From a checkpoint of a small transformer trained on Wikipedia.
Size: width 768, 49.6M parameters.
Architecture: LayerNorm after each residual sum, tied embeddings, capped logits.
Training: a variant of Muon for these matrices, 729M tokens, 4842 steps.
Each number is 500 + 50 x the weight over its row's rms, rounded and kept within 0 to 999. Layers, rows and columns count from 0. Numbers have three digits each. The size before them is the row's rms in percent of the matrix's.

# o: layer 6 attention output (transposed), 768x768, rms 0.0347, rows 695-763, columns 0-95
# v: layer 6 attention value, 768x768, rms 0.0381, rows 696-764, columns 0-95
o695 117:514577428491531423493483568485520515544464479424417496491526553491538444550516523523502490480523574478558468525488543507580529599488590490569495473476396534533459491568457457534515472555579435503570480505443388450529546472526386505439480534574521595466474532497553447463473459475579508503
v696 100:461541600530523489424489513583513495516505379559513475485468509524486538591377575549466502520357423495509481484643541437472459410518499472437489580476524555466439552478438492516527532480558469566459518496418464569598485540525548501417486533569480490556499515392518598460467435507494492577
o696 111:424467508447475578407497444450538428526490622545487490479483442532425513438500591392452547508524566464509516495529565447505478553529507503447447528523415427516420452529502502465527486518532498664526534523520571515501408482570465469548492460445482522529468464417473456525544584472526524358
v697 102:563522429425476411500401495631555392479471535504488448633442481450482422523422509432566529527504580526470445531455514534435477525423459495494494527493514579499537509411469447543561566468474484514492484491495630463570435506498533495453512472418545377437516470490458490500487453543520516518
o697 114:529522483495438400529512442527529558471558528436453505505521495508620461515541521483570484457457459636459453529554522453464461464422471623513462533539527575459428561544501548494502416533504443541496491575495455508436532520567475525417423468472476393502575403591491573481561452543551544432
v698 102:554488482552491433546465472436543496503510499467543477503400584507551486444464485558472659471454443538468481509469515505480549478433503559585526559634444544441541478559560505502466424535460529517495475480468489510501572526477530480486553572444506583569457550449474534516479527502494505466
o698 112:451501435487478450508492472534429482562473452538389550500547539456521464530533495560543602462429558502500501545476495490644483597454505470573471457565416559406531480532495502495432519481524546446593515495471433527450571453512548509516460485403459474463475510486488431480379571587508575477
v699 098:459482472512532489462514447442478400473493616472503507511543441489518463575546517478574487540529575542600556462405494493651541530511541434534467593504503502493544540442475540512564548610507497569569456517544463512424475458548432495430507510506470393396539497495564445575539587542446494511
o699 110:438524427438503494474403573495599526564503505496567453611422369588464485489433477539517596544526437500510519538411494504557492497504484558425562504376487587482456482475463447479478427563544538468543460486470535549474534423462523508491495527480547546555499495522441550588507477542466474641
v700 099:452459432461494558517546642526527557588507462569573539420465483461415454443489390453404431483542601453398359522580449493578568557542458500490482513499494500400560521577539459494554401497623439490541554422479507427523446425577568410524561496560537465504517505427472410507423478456416623514
o700 109:473361508476450516530524480441562621540494512427410483541449463537482468573418493437387467521420519431535548466476491493402702480473458550317471497415533477499471558515503469508500577485532469570532501599535462448447527497533469478579484530454563422464518507541432457521494440621570442558
v701 101:489503427470593501529537489519465536538504461548502526505459574508607492522514522448546538527522532453528526525445494466504527571574579590573527501507530455477573565502513415458362579557514450401557509479557475475502492575608570472359526504476467576452515576592524429506532477504459465471
o701 112:485569490514502524673508441490500516558555572490407496455408580467491464482424508453516578472519497505433478439415505529461512561487475446654496514591508457489531445417447473545394476524566527464509634513504542504449526504457479484354535488436506499545485486457408467542478485530481484527
v702 100:451505503510507545479453448507550470509448490577522414543539441520428531520520502517476565458502449466531589503375483518495419502561474503468517536608526538537433598554483465432512545480484465487376532460518522448552467503465491427469469417540553508525520483556458491489359532545494427587
o702 113:437563449488500600470606482468442550485551464530486470559482459530566492451520532523524453410527513563427489453547511463589608504523587555462501418539459474486530456530597512512500532472489426518462477445569535451561485451551476499421464507559557527487581504459448506495506564441570516518
v703 104:426397422484548509515548455506550464508464511504469461495530491454466506502442535439498553540516503614437463485666460477514458520464498511440521522442409471483465479448505567509573527482454502478569472599420488575492436479477432462527448450456431519551479533499594460473431522468503464582
o703 117:560574443513517499400457471417527483484588523486567450612553525507483431551430499618409476592554517530450465563458521609510472514535519494554499478352458529461518535509537490547485523511552422542482519534523511476496520501467508529478529467522537550476519446502560439551449484461501504507
v704 102:563507436494496566499473410493478516466505527495502505544485522525410581475516509526525456552496436517417478434495574496556480489497488483480451467365531582454524523539577445441442605520470537395487383459487534470481498517472455563523506489506478527572532401554531523523458487532502599503
o704 115:505472494474531477494517548534477474531484470469488518521391456618438539531423501456498465414506462426417496503563552580494444549503555459467446547476465497541477508519486433506584517453535507475434529518519473525474476506430486500555506538459561483425504528502511505403519562522575486529
v705 104:427492499499484429509560574548441471532462508414529520451481437504509518499508506540465504535515482440450511423536446517503560448515595416498570497551498370540501518439605459584470513473508577527558423427415512479459459415574487385463430453626556393473545478394477502642550461478517527612
o705 119:497507505499518495545491597507464471496518580517526593456482528541505467485556487449461470484527545440451538572532545584427673525513452507497596468539674559550535504526554389551457474504546372517510441445452591411492546568461547504442435516468522515435476513485581537519463494568485552467
v706 105:509466480521509492553520422550551463416491534482571563497501469539430466558538453526470457567575571519576535449544563437389378453532505640475593545489471570473516493598483522531512435493524559490527450451470471450483488481493506587546496434450431542491508548584499475484502534480597407499
o706 115:522480534491575471517538429475538512534569483535482551498500583485479472507442447487482502551471482425531484497427530478531533494635484592575520424473508544562462466522402429500481523589450523529422579469547528474456554368531446479486530478569539539454457591479537427517543589533519550395
v707 101:437495550443558564570595435559412617614491467496559504487497448534524518447494507511506450470523529519501498572455474466384479478436458497510543483500503561424578473486481515512576538490524522510501516368511527495543550467509503538489457496415526501457539449419528442521498465493561497486
o707 116:488466492526485516457563510512429553478506463504591504476512531487580467478533532520470486563508519453500589449504465523525412447538516448551455527491543435519537475510499589494469568496490518623547510536326461526515554468419510508492430486346510500479519543569550465521544443509570563454
v708 106:492489466491524530499575528605544482522394494525487597514540500464516483526497511550543482459493510448526338539423519480516515542492535508484536446519469483473507502486532479518555562460404493516329526572450464450513517580570507628482530395569464478527463460483422482438552461497427497452
o708 115:547521499552499450535480604485514479510442501583539445529513592557568548527432505500526499408520453386498498589511510521499629596517440583578487493540491511499470488512457436526480447544527393447511506581485482535430519593525428487517535336519499538535571457464571423400505475482539384546
v709 099:455561512444533512464491454587476432506499578480551462578456513487433467548561444580534448587465467465500400598507443488467522417483468501547547557388452538518401424530494543482519534541512504566525455484475520536400619409588501415501434397490459437573397579493534522498560547486471564520
o709 111:497515483532508597476461500417608486491453605418474412593538523513494560501535375459496509481486530504501487579534526580415395451477433497404511585629435459484409469523597513411500472503602564508508571463454513503447537508459438471406507512456467458509507445562645525451531424529382525498
v710 102:503499474493461480462550472400506512618515494446472445496507433491529471500535494498507542447498501486462526446560492446495387465572546573529447569490483440465511686433444488524489547481560416483470445498471471477511560459428526502494496557428464439446430533495475703569438558454496538475
o710 115:499624607519484516482431526539538500494511480481459442484566457434572413548450455460512578443580402542467476490568480529376476528526584470504509437483502478415507493474422455528452497535471453471553494575407476516499466474482498621448533489511522516496482496419504662538458484494517447595
v711 100:534518521505519553496502483455445477539472447583426541421451467500543432484523515421509546544509527516466521517535430452461359475532468462517499524570536463489436557515534441557535455497466541462464501587489491469456424528506518397533422421539457512518510438503496596559520542561487471503
o711 112:486570502546526456520582505504514488560443492520565539487511580482510452481469456551461554536467523397469455431456572519522485452496487406486395521492587504439479478504495551497517533542453491475541528483456495528394540563542489523575444468520460542588621441500498575519549523506535546426
v712 098:583401464652489563429509453512526505482503547488471499503480503458411415524460511502506542526485494495540465466473486507578561519490535511443494615582526521516464543594456536523558528426530451459587517562554457563547494584518507478562503470454459453541585495569475580571505407554464416443
o712 113:438393529471535501473569545514489582414562519488545556521484528478491582533558427571535513444536486647545429480448433454564490463392457474525505489642361451434552490366495498592592566541376524509535458458494390534505536536494439480601554544454514423521529472549564531589555453447505551379
v713 099:575471632551462485529464566407544484472459448364485587512525463572519488540574484427467600481483548444484593542433501478530498485451450501531540577495551492401452550459468608505530600468401501496547519620399541468526502572689459451433539535437454476538494475545508547499510448507553430524
o713 114:551432526528382437527432547478556499497484604512462522453536452487498574456509534555616523425552548579459582469399545469410464523503474466487487571521496547494529481505486391519487558471514523500520508445452455486562488526457464516430463564545472476515442501486541534585469556586517491437
v714 096:578472547521451508595425526493435490544510504477450500491504563496496459539484436479545497466476472381449442471557481626460574531453477453532490504408477464467400393426564491488483491469540530557542498411476394418483475550418470442541529405535532504503477565436534528552563597505496497471
o714 109:451524410474448470560459348500425511492538512616440473506510479444421480526521509457557518479560530585403465384414547505433486500473426466522559510455381526445451506458643438466507457504432510491544508494464394506530459545480578479441537429574450394464468475473566564548559462619492498555
v715 105:575462514555522457424471435587460534479546499508526542469391477499564486382499523400533486530489508447473539454481492570508483484446488518451535526482479444526451473460464456487560555481515506427537488455487506389564496468490450491608493495515556526542427496557460349471588627496530462495
o715 115:438407497472472462442470422445502576363589469533485592487425470474506492436513561487507432573540475524426483494426441431497525544482438508489457568525585427453453407541464577434557510487528568404461549454506484454545475476562379515511519608483537633517448526513511504434535479514543447538
v716 101:482616553487568461502463446520488527521424558454540430505451505500528583529488525493521493427423549479424431575538446467502519502515392530476452509467469488494571535473439573560470453543532517375579539419532444578541614447517565532498462473473513533551485484586534513539460552494425432473
o716 116:478335491565546463514570489449539469563385530459525457487484558493433486451499470451482558442493462475443469480492484459524546517529573512539441528586483539521561510492587502513510460414623507466488465537470468634529607533486549593407412490512461557436531525473495586494577570550474483561
v717 103:510453500512456469460511489506514413464507449500474462522485423483492511514481496511436508490531486478530422528502508464541536511506459457479538434535546663521577545565521473387482543435565551513505489563551346562436536536447443540425503563381446427415428475466463499532413531524621515499
o717 116:464532453449454522490468441503493517443424533485524471512471514486532405497463505445578570519622544541445432421446574522573508467519457485528533511524467455478618538562471534446514477533461433422481436465549534557467516556485381464511437481360577579490509559482542454461527588538512492463
v718 101:465463504461594554525630481417502487486467535504473465446450449484526496487502502489463469529563359445438632492585470407559518526468470517575471462498470533511523484554469597510495485488447552508424595521495405569465478468603474444473423565561545521493527420364421461556434613508395452513
o718 112:534535513424437457431482606470484535524508489339586473522549480481560578515555486514431483381499555540522438463499529445443559612576588553459412527504495510495533509560508510459469425428416551526636472495493434436613556572508559539457491634497496525609583492489504520552380552580561486451
v719 101:493592497465560495528530452621507468539550509587588519437464517411443473442460463501506585470509523581492430529545489574529560566493592471476504565575486360540460447473479492499494466581491458579534439576527581469437497483460484435514526447519497482532462409476444428476485468434470642549
o719 111:528451479478398532551532492482456496545539475503496431524450451548465541481518524532523553514558484519487478465596511494418527420464501546480541467474501484580377628599489458371498468428481504565384564519551585580478479500439448526535537484482478448520515508488463493537503502500420552528
v720 103:561485470467503539489601527468462460493596552500478526473492524480532499493478434538432552550532490499461427535496476570609513508476554371503497488504537514600429537516410536558559483525480468436453550574559525501428489507512521519565577557537491515521496391502486462454491404535437470510
o720 115:543503465517462478503514510469525508481535453569485493403469440503475495447501496532413474445503500430502371446493540597472453501496600435523467473375582536471471528512480638571469465480537534526507404553502433467422541478536445513512478391484492525555446549530498476495486504554466610517
v721 102:523494497564547501419527464453453515513439514571499528527508489485583585529559475540423536494495576421464543483433573497597482486542565498480587513576501494519539486401465399572503578525602457499543521551401492598547532453521527495590448521477486539608472494654509557525503453525594573474
o721 111:467497490463461525510339571506413623516468589437535526466427468452506474500522500491482445554490537505425502485457462486559504427485501516492540514428476578499546468510498474497461503542571416415472541507506504471478518517518477536502470502423519523512479522514483554506439492527547483595
v722 101:467500421520559513504552470504437464487511534429420592581509432517448384552487474454506508459497465503519524440520499466556554498526469582542508489483471531543507578475583489572452414469478545497500600513517451520575486465541551551441569374583428471453543618535491548579487564568474474479
o722 113:574521452520457508551483483510496471530464481494507531473436494562461462445493485533568612411535502535563517468488587516450549515474496542495588539448451514530478532532538507445620566505528471499464432536513492451540491508548529447555445433599468480605464515455527421483492482506477506520
v723 099:501498550468474447538422563384368470496525534464495534479497439498475494511536490510486553385556511420444393535442518497466573543439625352486523428368501445562338546521544516413550475522433445495508494478392453568593449489501500525466543560526459619450443606551493446540543640421525487442
o723 110:466442478509604533527536422448497462459475514570489539483442519489417541566525543491569642547427473449414520448514514516478652389397502505484537565549478529505480521479500487532543452478498448511518494474578534523464537520501481457565551492603463384493489500502474506576565440532528540509
v724 093:457531514484572439427494476470489506520512600544506489532428502551530468449416531569417497514435457426485524477435536490568534464554550512462448502514490438522499466491532531530438518553570431561546530651515622453490505538518518513417575495483412426448457456476486464566509424532499511505
o724 106:460340518514488491434506540504556428523529504533454482539512423546531499421512571523451619578439520444542415433541460466549555522539561490477483441477366624527536548513437611531485552577537593439475581399487486581463539536486431502521441585452449537448522476466535458483439530518522551570
v725 098:626535575511496543602456485520544604584388471489497639562582564488497495532511447554471443500470511527528463579454495462498542535530507487442537461518454593498531539495432468498539525455484491459512449493541387600458446573430443463506570512565540533536494476484428466474426454459460496512
o725 109:547496459516506391478495417548544457480473468490632450503557527488496551539516521475524451589504439554540475479544408515488550479478444453457439441586500502463417469439508522568503468528461556466482549472470516558487484473463455528516500418560536510478523515480490465524524460390529546552
v726 102:596493483460539476395513516518481452505438559471547599479463512447471579509505567481551452490506507519511527539591483512535394497501552523489446411515480511436524399527530578551613486483459462504499540506431490436545492513490517555506514410430467586483436540585504522632437520477504631468
o726 111:428557513467472481493515505585481440531411560442561665446426602511502447427500573491470549535535493436445477564485458453492346437467516490450472525439489423468442603619448478472468446485546525454548531536554470532468524498438516416520515456528448508513410588447507574470419514497515512549
v727 100:480515508573463524476542468432540451520515434454504578527483579446488532512564517533501436505462518468445563419457510484555491502494443589465485444512488423458541461630508505556486555475509465472448525484558560503454386498497487564522517506444482563475462566515536439442504545442527573473
o727 113:413469542482495524481524529539559583498536507449520476448474469376481512541543500447599553519603501516501485510423502515504531518517462491498588483546496372502478502609473477513407525456590463450479558412503536500615511584475578476451507542412490663441458526482507471420420488476508444531
v728 097:521442520549563550461576572497467472546522531576439512588523569428504495520589508462556482476486373543527563470457499444483591436552469455535575469587455419440481553519513429496409483513487459549455587417460563455495589621482540458444465481487514534560442504520452485487451463576476422432
o728 107:484566539525423612542591542524453485507544567502496495523463506448599497525495498442481516477572517522489370561679476574437525500454567473483476506493497477535525526479467526585550423368443479472499428466412380484538443480520487505444544561543495456479476504543525515561540666463468488501
v729 102:514527512560442464467483525494489441608534493550473545485459499442443535450502451543459415518480423518523452535477468454532589512496468435468476542520577440490498560526535541464469503493569474578462523540501505456509511489487539535418491494455538463460410449437601469404558449394527473485
o729 116:532436508580442448506490425568480520479562493502516488481497407557435569482530493434577513398514558529563535547503518497452479407503431545490527540598477544485489528496472476553430457451486524497521409381585448490483542492445448614507569555442525423483515533545568507542541550425531520536
v730 098:479499569555611446519592485433480524581443520489516542426500540479430466531439533508530496479498457465568607539532466493547416525451564499539464568582582468517485501507445416553569391500460511592517483534533459532451600499446547448580515521460557415484482489606474431487494448518488517483
o730 108:480368515470484492544439537499532517466478434512473470530463458491460518528437622562495441521507455522574533506476516474509456445464464494552525396498491561440562517439511477478493513467573480538473601468423511526529472595428560410559569606520545541468469539463423503483458565488457533435
v731 097:463502531505545463377574546570502423482489519550488525450405501528463550474473524529478483498452516523485516447488497477508509533453513496592544479441493462573462492531531497442429470476598542512503500473614483386444497531547432464484550574578498517558506426570413476373464553467419548553
o731 109:449473496543484550489517502491569512420417513545620534575510510484563431532532529446423440563538606517459520584536538474538533508495439461582527493567539498480588465588463499522465527445419556442493481541516530427578493454516480517486528569503537482467551483487506509477400527431500541511
v732 105:477473418452516501475438473557420510514501507567475538465526459482528509481556490450544503505387459402519473517471482446508459540529495441573463414483469509442478442372552487472498487545545498518455485604531521504459411446702542524470524535519489443498528508541508452561471504454498475471
o732 115:521534485496556474477462501456497468528551473571445563486543426401513548598536510457520507558476528436568531432488531513574416503468512514521491507548576506548523374500545429508466593460447562437459580552525514492496529591473386444528527484484451444527435625510546607461455576531559437490
v733 099:531474529468509440557518545566518478475420520495481441343541376573570471460484487516524585477490493501480466488545566507406486568462537471546503515479537503528520460486481532432443323524613491578461496438497519558511637527455479452475446650497444501477527407652557524463512565573528447495
o733 115:637509510575537512432538458436535532533507491507443509432495454488457503406536479475557531526439494543555462457481391573511474533613516510466576532529544527466535444533548505488543461560563469509504579485502507537456634434485542509544476444482476481531563430553561467555597557471432521518
v734 098:521452485512503479505459512371550556440558459470476513365528545445527544510429509479474545470493490472448577458495512507475506396502468502451491430604559624532586547464430460553493531482447502554537548414481431496521506551624512493544515510426550567456536457457527464443560518515490586506
o734 113:575540495520478581571460559519449493458455392471601507493459446492504469479509485471385522451411485393493551410391490461474604373465673484550510376554485429459512511478518523521510537503522534462470528496544491540522471551564533536539428442388456498391430544503510532590465461555563508476
v735 103:497449516567464541624547473543459538471521583483411627502504399411491481457463419486447500477548560523425521487504467378489475509494501475588478521533536533583513399479408448487617436513499433483526552578545521458513586494592460543516538508524522516509498563540519523519543540431537634464
o735 112:510504527538592533551531607522472478513522559452526536527554557438552597465507482459484579461566484510502466461491501513425570457565466397457481472688602489498484514521554506442455434466521530468552641420565566491529525502465484401400473527489515409526495474510489474503467565585525483417
v736 097:598446491441524502309541506371423535469556467517492470487458446459544467538519601517458529439456540459460512478544498534505580458494517618429522513491536522429463509448496473513544449491452568521457459512474387463565451378501535491538481457500564632518449547444557531472441527568590483473
o736 110:511581565564505517525456497540504439492420410504404509557585461538503504547531502504532593438500541505497476554349493576484376401524551484530553517459481565465429492502490466553513486485476475491537373588474480497516463526480503556581623444569510514445503508500521550510496435535536497562
v737 100:481536491477522568555478507518547451500577511419485462580514456539546561398405439434480551553537520469466468477500475527516437438437507534539554481501397499455566543477450447551500478471491432538488485482503655513536511528515523585510413571544470536503473548574508586505653542493521556489
o737 112:427461432515552540502420417529584502447500432417508447542469573496570488575527538487412519517469456503516470444452389520505466526492427485617567504600561516480594537500628532505502561392546528510555494514533499501525541567489513446480435522440526425436480514575419542516419511478542574546
v738 099:509426487516443482455489515464472501535479515547469564503435461582375530376500528487525498575478424528550521482562511503462521443513498493484533481502488444497527522433488521524479574408530538428565524476527492598553558508473627525560538557427432385487520450529487369480410520448490549480
o738 112:534419512439474444562485603511406483554483552529461552486509451468474409558462429452532501598573527541417489528578455497476529461587505569516570579500450549471597478507540684471523636443547436476491451504518524579540516480525465474484477553499559457483597460502533504465470473459490388529
v739 103:562519456589481570469516364473510567492472445488555484535524385557618590588514501425466461440522562500582461482472555476554564479445591459510496567513444595582526563506540427509412482518523399558434490556587462511529488546460543538490609444501417529464460456423435516569605444483429651537
o739 113:534559454468606564525550478559469525502405519522508410555488523515561464505485488514541473527496543426475513514395494545384537425481564558548490426480499565539580471571527521445495517469454452527426453455541495480546528530476505515601486477514533518467529530491460514529442484569486400473
v740 106:521574511569457494574510588435516529473480489437529486576453511461482434435535509474539517473432606529532610447475482388497510462492427509519459512527474534461489545435508519503504501504544636643557524420480558476525464474493564574509479526502500490397522501547423442504513443464452553539
o740 120:470538540527495541552548521518476479464465508392515605467537497473505433560555462510586544455449509472477508574607482496537471597577533645541515524510531520489463624551489497553441476540516513544566545516489395529473462534475452520455499420477528438501488486504409438470589547515433563460
v741 108:522549424486625436433483520421505490494477448409414448466463513504516457535560420502525552495484517462463481465492490559548524527533510518598541506463535455505515539524422498468580462578522612535555537430421516536476481485504564538497442503535562369452472441523505502513580435504465519519
o741 120:469551524509501488427530481607533378497592446633501534487477503443456473552539444598389440495515536471469479436614532463450490596561454421465561553504449468461494524553511470534468532575598477537498440522584484459510465520467577471451502498500433397581497516532542454580389513474438565551
v742 095:412561531466465509517490462661534476560519441508620484444431485482511580480585522556427547497413499547500419524531464462444532552519650529481535419437544473511449554492442554523444515545506570514536476597506591483490437421464478506383492399453542438484575527429523423368496482513485456545
o742 107:561549520446522369391488464504431532459534562458511398557478513555457471457535642575463482401517614452508577590570560562581518503442542588496478476537444538527491447487520541420443541493584524500444456505477485483492450429502525516533485440509494444511497572433557586518584445533526581683
v743 102:533450458411453490601491493474435567526556490501523477440550494520458491520446496500509510560504491465469556528484491450419467513517537511516449477488451661492580507449613454534501592482494463533565486554359405488461482597514493528510511482442529515508394529603540486489562512483530583470
o743 115:547532449516540524440488496496499559480508565575494510404445433453430510567422490536484681541532456481515522464426446509455518549567503503552621526412573468510500497548468531375612562532431410464449501347544451493481534530458425500472527511538466420462511590574501525573448564465551522478
v744 101:465543477494460524547503399480433570529524497586520579443487523519470555442488551522591461498517505405521409558561542435601383475539541453493529587471493361582499545431497488564524463469535401468494509539550558508539444483622442459524528483482434449507563531499401467428559499484445520596
o744 113:455467552504523485490536492526504497571551540562559503505566564457486485458509503442523445505486570393490525496507496407483490435567497425578502521585489437533487385569409532464549457523571472502434513453472520509509564527498420465572437560386476504528563462516388407487432464509495542680
v745 100:502528462522466469476489563535582458528452529522462490485512479506465443630551560526507534451504531479554457518540470496398518495516480574495505537575524500506503435425513476456591559558433498503553496573486460528552513505548516509583529549538491441428505354585502386482526493604506517454
o745 111:503600405497525552539477456495613477455577568493506520525550488463523463472549577484525515477449511557536611401545524554570589446516475606591379500455466518446530508486473512483498465480420580497474561445523511487502502545538486463626521509477529460528483554476509458510483432397427473468
v746 102:504454545553481458516532493483534441534448504511514425526459511462589507489462529581521576512481451466495435491469456529563454522559569561532397448470547533427498471520508483529536493493418525466531536556586367585534544475480593553431546509482411504568568478505456548518501610484452528562
o746 114:443402453581569504471510501510532504501494529505517409402438461557528491419437515458473473594492496551570491545548510446521421437434455506477540442554461483491496516499533502454511466460514553446580415478423482545501516501488505480515515497528504412576540564502438532457528557546424392513
v747 103:508482443440447440508502519490409458492409520522465557472528569503485485520514435505543440448494423437514535497473561426575549431628609440526543494526519658463500486463397552424571583493477528520427387381500480462516451500495468527330454392497573488519513519566505456487437552407502531466
o747 113:500506546624541434521529520507553493579549558482486518593435440526554428508545549507500513476474486464511481549509491540581647538432551562392575479575470377467478501439524414517488357528444564530444480418450411493433511559488497504536493475524601533503500458527590450458499473531590528558
v748 101:549549500436509485582422416555489450476481487515519578571467519472420463435515574449588456592451513476522446496541482529540497473529430515444535492444488518467489547522548501552363476485483433434530507397532460514503511430475372585463463512582571571512473497444546539495589443476580485457
o748 113:462521507447544438549507585460564453492495448541490453564459521418363503464506500527536559497458513481392539451426507526512592499601516530396473532535468465534444572479529508447483460499558572377505550502476437489569447456484374488432467554467521533430567659436505476478552518452499520588
v749 102:619446426548564502525528400350502502517369456400538506491478495403477492468441416435514470510548508490518563529572485513526390464484463583501486538491558516550450503481460477433549428488452479447558495377506544556486432384348443494477479477450600539472465511623520462467412553566454459418
o749 115:513566540532492484443409471562523511603506489545504526454495409470509437490455524479505419495508522585406524423556468510460384539562595533476429442511485525506510509513523497530504450522578519473588438470541548465507566498509514466528463502500598458454567439468429602473378389420544440386
v750 097:573529569456444469494529528561472454556463529499510505505464487463495453510526463439455571507490469508505488564478455520500403451471498522516499470533514537500557607554568526498521524529720495476478396477615548523551437532487429532554646581404502551442545533576460498488384463533385601479
o750 108:592445500533480527485500540514326525557450445447515505492458488494444565520363507575572471493433451557516536504487449566546446404590519434421583470421454551457537511550527486584485605487544518428438529492520414465514491594439400565501477465390450491449560557420455439521418530530538589457
v751 106:506490519468473474559524445514492407537430592618518519523530610466549472460553456407419450503461534436463582583490517502626544532439579442528543523547504473574523582416503586528476511603505594388472492584439516526420495516500547569547434428505428581505525506551461533524440516503480490572
o751 118:490476521524542464513563462413420517468563550462506373494454547453481519451454482540488495530515495471490481447589512562501606459494484541419431509507553510496484443434497517497442561498484480458405566427572698437484470533541463533424458504574475597402446529507370544451438564496556476484
v752 100:526526573465536452457490457591399545526454592567470449520467564488398412458474483515526489496504460548442550489407525478375459486502479508437532516538510591593449583475594570560526476519514607516505473423454601474464458583547428574463567534481599464526487585465479499486534479454463524544
o752 115:498488558421495543495508522487521498496528434507499483501493491483466483490571480467505453408525483525494480557468481504527432487485454522502474580485506510573537488577492522476538461539431433571578404471524523555507491519426448518520509620450450450570472529448445489582438501471565552504
v753 102:523446530486521526435566420438503579424428554556572402525540540478505439506494549462472601499513444551462500404551436463500585531430484562530561535398498503555399544560449559516470471505492508470568468503536433504533450427530409471438526457413521490574470495449569540464389552454453469459
o753 115:505404543459572485437534624435497535549481509571537584465443558459591463503460516486575542523504482545393428406533486521516481503537520463557456454525394550550549457556525498534650469407572595502523550534551455541526490563529560541512610417430500548592561537453474589424440529480543504472
v754 103:613557541488473539451484371537478513354502594516560509566490535582432495469506524491553415521495490588439543529468561490535497479549458468546495488432450533467418458542592560538515434502544454548510521492570420512564541609397448476424434487462538625566548398456456577503518448470504516579
o754 114:433477498516545571471513519503484511525434520407513389600437408541579448450568585550468472426494529553456588611657502446499444495536504486401551529442389500578508567444562528575548436438489436571494501504518529500453513408446514432522534472468512492575510612438612585400399485487429487459
v755 100:533483520492492488471546575526470501561536448551517426532538498555451493529478686587589491525525470483467444543517462590496550580507511574551498494500510435461493480483515494499511383488516537483527552469559428493478536535516497573469550429499516568542491477578498449485443520482458445482
o755 113:599493607492458411522509499457504471500466485560587542479540508496520536467548530524414571473479501497508586408457504421547507522446526611528554577561534500391554465468440525433573428469502579487604453548477529499514431466516567605596489496629458507475456508429500450527568496469478514502
v756 098:559512486416518474534554460626453484350496530479531461524502476542566432540537499551447549517464425483451470544487482603526488445461501471465496541550517521500432508525434451489481481476501466510443492559437547542427473353467525535444517456496437589495395439538487547403497422492470586509
o756 106:451547460538493497474541476452490491437452540411538472488493456490568569449528546486461479493517475612483466541529519521476448481547517502466426455490499485533609498558443432547500389434466474479546452460489434481502474522461544460519423440493493418365548536463501668522560523554504575432
v757 103:541554576563515590525554475390499547504456503544410415619536595540479430512530510436473458483506508510468547600424540591538567460532485444560439461523556614428456500526554506486426447465449473516561488638563559550435484691469504583469441442541438498501460501503491454496514503434550498426
o757 116:448430503509532408538504483517650465477498575503498404594440562523476461570560528525546381481368593496447542538428467513499496514444458464479488480576535525452497587452509461465548528458500493523570461432467642477502456579460513536508385492485545505527473519474488469526425598399545526505
v758 103:561560403557521384440493491464581558467435466499486482455539490500508517452549476556436571512549481510461581603495540423430528493486493473456523486426582523401434565417514511525584453484528459535511464615570481554469498505541438476505499555478552402487512565444540423549567533468442486562
o758 115:535484499539493500476398531496414457501501587556481493482539503505452493464511566489502634520562505518410483461450544523512481482475518514485467546531479530410412539521519569478512425504456538424471387443430472599558495519468511510609495571479524449570475587430516553495433469489438506508
v759 101:487511517497441525437491437489486438464463518428539398496546487511615509435408466488543436520606595548518369559463541527489531538477445489459538484577398579495387484530512498454436479462446532427517444458578478494518499506479428574544499377546505488489486518410540532510557541441482563635
o759 116:507462471570501569526560531543446498462475547436533438464502531477458440491420434553616453555497566498461594507350512526490491471463391449458568484503506501514421460530514505478506496511410440447487479512593465478622651547500360476537432430621501549388447530474457491470536409482447518545
v760 101:434452414451498554545506493515496517479519515521401417462512497543514438453504488549483540509529593458484524472524438454543585442494464453484535452457491550488496471524461447480531564555477498436527437461583567559410477512533532512392482467434480497484462466490547469525410449521411577484
o760 113:469579537436503535487522402492511392522433512585445360548487541461618475554498419444547510469549420497497426388480511512486500529564440458550501588344540511551481463537521545549422473492440575496562495481546574484504507401549422545455515379470534405563543527503453613485482490516476435554
v761 105:500506478486396499526489608558478454530462562489548621605466442494469505485425458493599467520448567539594541513561483479499576508473492501471408502477476465507429494454487348496514540545604540523511517488396552519496459477505536427545518464511478520580479515478528536529469522518469516511
o761 113:424527469461613538514475471519480448577478445457594557468510498478413428498444541503626445376445506625535472421586603554383497492492501588517609566371485494519437540526446439534447542494478531474492467513526531468430469539513430359535522487503490441557450511535500480468594506555558471525
v762 096:491588539412448485380533542478499431477595501528485516498544516466425557478516633506551456519502466523512555530524478577601484455516541558461539423607533511457544461408471539511543457555416618411520474470385644492550559539454512513537494539597554589478485474499568443569591476452542391514
o762 109:505474513461580441507466461531522532477507464397542535504521410514437532524502438402411554476483501539521528353606464471574402435544541533559562466476603451477514517448456513542548446482489516412416444526527427469550484486487489503498565623472523461433583476442500424425404602530492621488
v763 101:503436437456482536521539549529501570570396489395508510410510534543475601465571469434417525376444623409475494552511525512397473492588607582498508420451469525522520490498418498542372486501498517456498482531422559466531462391461506465522567452510509406578503464477507495471441531596517555596
o763 112:602632484602505434467463366515491499454506548409470421527502526549519586487516394444442409470499544501383479468391543547442487623487525415533546497509556552492497490505420417471458552565587630431556537585483481411504577540522588523513413512495427504517453453608536574550422380463517500416
v764 097:526520519453522559449522376505542432430545469565502543507513556495419425508516466495504507438457409491521564558568502537452541495501520456491530435533495569562546573493390493507419522472647582533424548617556472392472460489514534482523604561508490478474519546509353528459561543442538513570